config.yaml
num_hidden_layers: 8
hidden_size: 160
num_attention_heads: 2
num_key_value_heads: 2
head_dim: 64
intermediate_size: 640
vocab_size: 1024
hidden_act: "swiglu"
norm: "rmsnorm"
norm_place: "out"
norm_eps: 1e-05
positions: "rope"
rope_theta: 8760.0
rope_fraction: 1.0
qk_norm: true
attn_scale: 0.125
bias: "none"
tie_word_embeddings: false
parallel_block: false
init: "normal"
init_std_qkv: 0.0361
init_std_o: 0.00903
init_std_up: 0.0361
init_std_down: 0.00903
init_out_by_depth: true
optimizer: "soap_variant"
learning_rate: 0.00573
beta1: 0.95
beta2: 0.95
weight_decay: 0.05
lr_head: 0.0101
warmup_steps: 32
schedule: "wsd"
decay_fraction: 1.0
decay_shape: "sqrt"
final_lr_fraction: 0.0
batch_tokens: 65536
max_seq_len: 512
doc_mask: true
train_tokens: 173100000
max_steps: 2642
dataset: "wikipedia_en"
Each number is 128 + 32 x the weight over its row's rms, rounded and kept within 0 to 255. Layers, rows and columns count from 0. Numbers have three digits each. The size before them is the row's rms in percent of the matrix's.

# layer 5 attention output, 160x128, rms 0.0873, rows 0-21, columns 0-127
101:153117146113114149139195055182107142048197137133108135117108141167096179084147140099155159135142069106155104109163105179101121133115114144081216143101154117128133126142105160119163133074089119161114156140144102117100090115070155082077113092109153142119192153140146116134119150136087094118122051099085151104133143087110087143147183097145116170099167182147169148150088112079179126109106
098:158134139121120126102164117166152204103122103090107109180104114140157091173068082141093140121116139120072106084172198098091158145193073120115164153122157148143119176133073132075116110143145127142107078137160052076118107115131130155072121078167093106153152118153107126144135165093158179094157113135134138112139133140076167103162116124095099080131199089170090066157139146067113135141162
103:149089159107077172104150178158195169171129083102173176124154066130140127128179087153163126101134126150120164056162170092159136120094137103161109107126080157138136152059110121142180137165055128100091149117099151106160135140090168139176122097141143148155157127130145161129147107191123103142136130125145156098120062194128171141066081111119166152117140144092162069096173151101068149132126
089:169058158097184097090122102138074142094176135129096189141137140067176144046150105166104083112171144153182132150135101182149141115073159189172135065157146102096105136126118102079119145152133172126139117122103148108080135097113156103116158115051137130117168147118120135102142074132218100064101122108106145085193123139147129185110141127089133142105144103115160144132130168106119140135122
096:048122148144171103181165116124118097060193137177121102128107194123149094069103129125139111143125153108147090054067125142131105101121090204113143182141097102129164096148112124174132108120075076111142144170083104151090145122169180105091141104060183127143147146142132145111082146124154124148104054108130163091092154151169048123150145071159128139109119156135122127135133138173124150120123
099:092166179120165143161139198114118139112143125188166123131133139146097132122111154150098140105151130128116099142042123169158146062124144204078103149173130132128147121127158142053119115106141035131148156118157140141148136147117113121102176134124109145160116183131076099117047130136122157148123066123165127111114154144104120139135153108132178102064076137219137128078065126153120118169069
098:109084112143163181098147093158054110122113091101117181142083121119136131104073099163151100140174119175158185088172075122154101135122105157128115145210097141102124146133135091046127058138065179100169101112138189086101120131182118112099169118111112180119087186076070103116127092106150112116146185133142141105145119146121147172119141097072159142183103109139113131135143120105133105111151
096:100104087120131129185192169165176134158120121142148071113100177168094111070086142089155180154099071123143147140123138071101108124188144124072133092104058122119179101094136169122103155169144089126101168134121175149121144119188152110153208134161109142096114175091127141124100158134095101100142134137132136083074066121118138106150157140184121074114162121170090079119106110076119111125082
092:124196121173161117131112113125127186130131148129073093078096107129133073137107092126126169058154126093142193100140160188137174142122114150142126170156173180118114196164040173137107123101120132099119077143084164162086124164144113127207097125140154108138109167107038173131111175135199119115136124110127124112122134113108160116152155155083090118050117141131150128116118153145095138156148
106:103132105120088124125066075152109136198107085120169108188111086097141128103164175114156134199135195148077193162185127106156164150139106134177131118136087112191139096101148145138150135138094109098166149184105147073158123123167072149145145182161104196093132103153075119105164054140127144150138067121132114120115145150157119100115121103113207138135127124139170141156105127173165099134131
110:130134085158199072153093143145117140151162119144092059164093059138187157128155109144141149095139103101144158119156162131144164059095089126153153094179076150169203106117110140141119110159110133101124143121162126133153133123124052157134127197136110088142115058058102120123126097091195182123068102167121134112107177135124138101121119106108159133104148105135148086145174103152092102158069
094:148133108180114161152178184122080074109152172183077148139070187094143114140120151134130098126089072158134082190108141124067200176087167130164167129112100104183199103163109102137108083122090172177107159120141129121182162163141154115143136080109125131142114142140111097155108097120141168129157164132098164151113135140126134131148128064119075113145166071044113127109101105137159128151145
102:141118210120172146122135116146114144107104126168130160172155149087127148209168151178104062138142057173179115128163055124140058108122168106102099158201169142095142142126062106121099142144159080135084112169095090140130157179139112152094145145119118091160114160126116158156116109168120144083124099209122105156106158119092157105075107129107154090147170152131170126101159115156146160095122
102:157092141146158160055199119131183111083105131144119159118126176147096181149133166127074077101135120123194084120088172158144094085087132170159112158131102196078125103112126148187140137118121143052170090137157133190096121107100132137095108088098145081105136105148159061074092136148125118139105149131155100108057133132124138147102130133144161132083128156114216124110105099135145134139069
093:140137146169087142152093131164153171167123112115113152120101054063163151117124084155125153192119190157097066127162154169091169101131147090054128170099132156185120180163152111177126106093125155173150105116190119114115139117195128063108176122122181143108159159145152127160208106095151153157090135115121121147140131092100115090076133166179099093126175138104099137141120146125130148101164
104:116145099126155152157091071102149131089134092154160157124175116093155075161112066102102136078087136101159131138077143143126155140084152162142150153169111170208163135161153121057098099169151098121083052091075090114126112113172125132134084125124133048147162118165094082113173142128134137096149134140079125155174152164073119116183065127142162139096092150103160143073127082135100138127111
095:133114095056111143133056144161097089205161136149113163114096093069111112117155082177100105218140083170119159129163171144127161107142084100192084073129140098161085159148075097153155107094083160150137142138123146089107137120106112118165112174127129072137136129174177140083144162079090093123100134152176129171140107136114142175099102150121131138185087131148122113147080088156157126123093
094:107125083171058154113187185148145082117106112103078143142123152145165106098097118099048165109071088159155033158113100152181126103115150188083080126193142090123159137145134120150085154092102093101133120146163101140073147145144124114106162106109123127123092143126136093107114100157127101109197132209140134124132126136099127128201130129103089107114129150150103108127147103115096167215122
100:162122117092189061154091121144114156158148146156142139140114151069140121113147102093082094112145121131071137151151116194179137139151121121124111170135102089109043137166148186128047064108209140115149110191085190112116124138161099103119094082139131129104121128100149105091082164095191153126093147149106132118146141069161129157167079178091146175087099118163094117124149161130118103110130
097:105165160204098123120108155133090139125067105155111070080159097161139114175137164160146185179105164104183171138130134096120163190088098121117076203167131126146140126058074147175140157143107152121054122132172142097149168111129125102158079123115103126132117119090054100134165131090191096149115079138156137099134061154113081148083167129171092106134123108134121108128142112116126163128123
102:076158075127221183112157111136093117135147149123193148102138110118087116139150080159086085132153111078179111191108141117081088092132113099195115073132089170141077166180156097131109085082134143158118093138122194134106126096135113142087149135093123151102125144131072108098081140086140108131160115199156175142133105151138117150116158121156170188148099130174136059112130090125152102143121
094:120070192173121154156056135152162158113059059129119104179099121164112090125142127133132125104160135171157156131159047132106100132144184150103177087168104145147143164160108152111136186147113137113134067110142188099067193186132163125061130120134094168110169129158116098122152114118140131100140132109165126099114131144175094107124172137116126141145174149134056145068082138124115123104079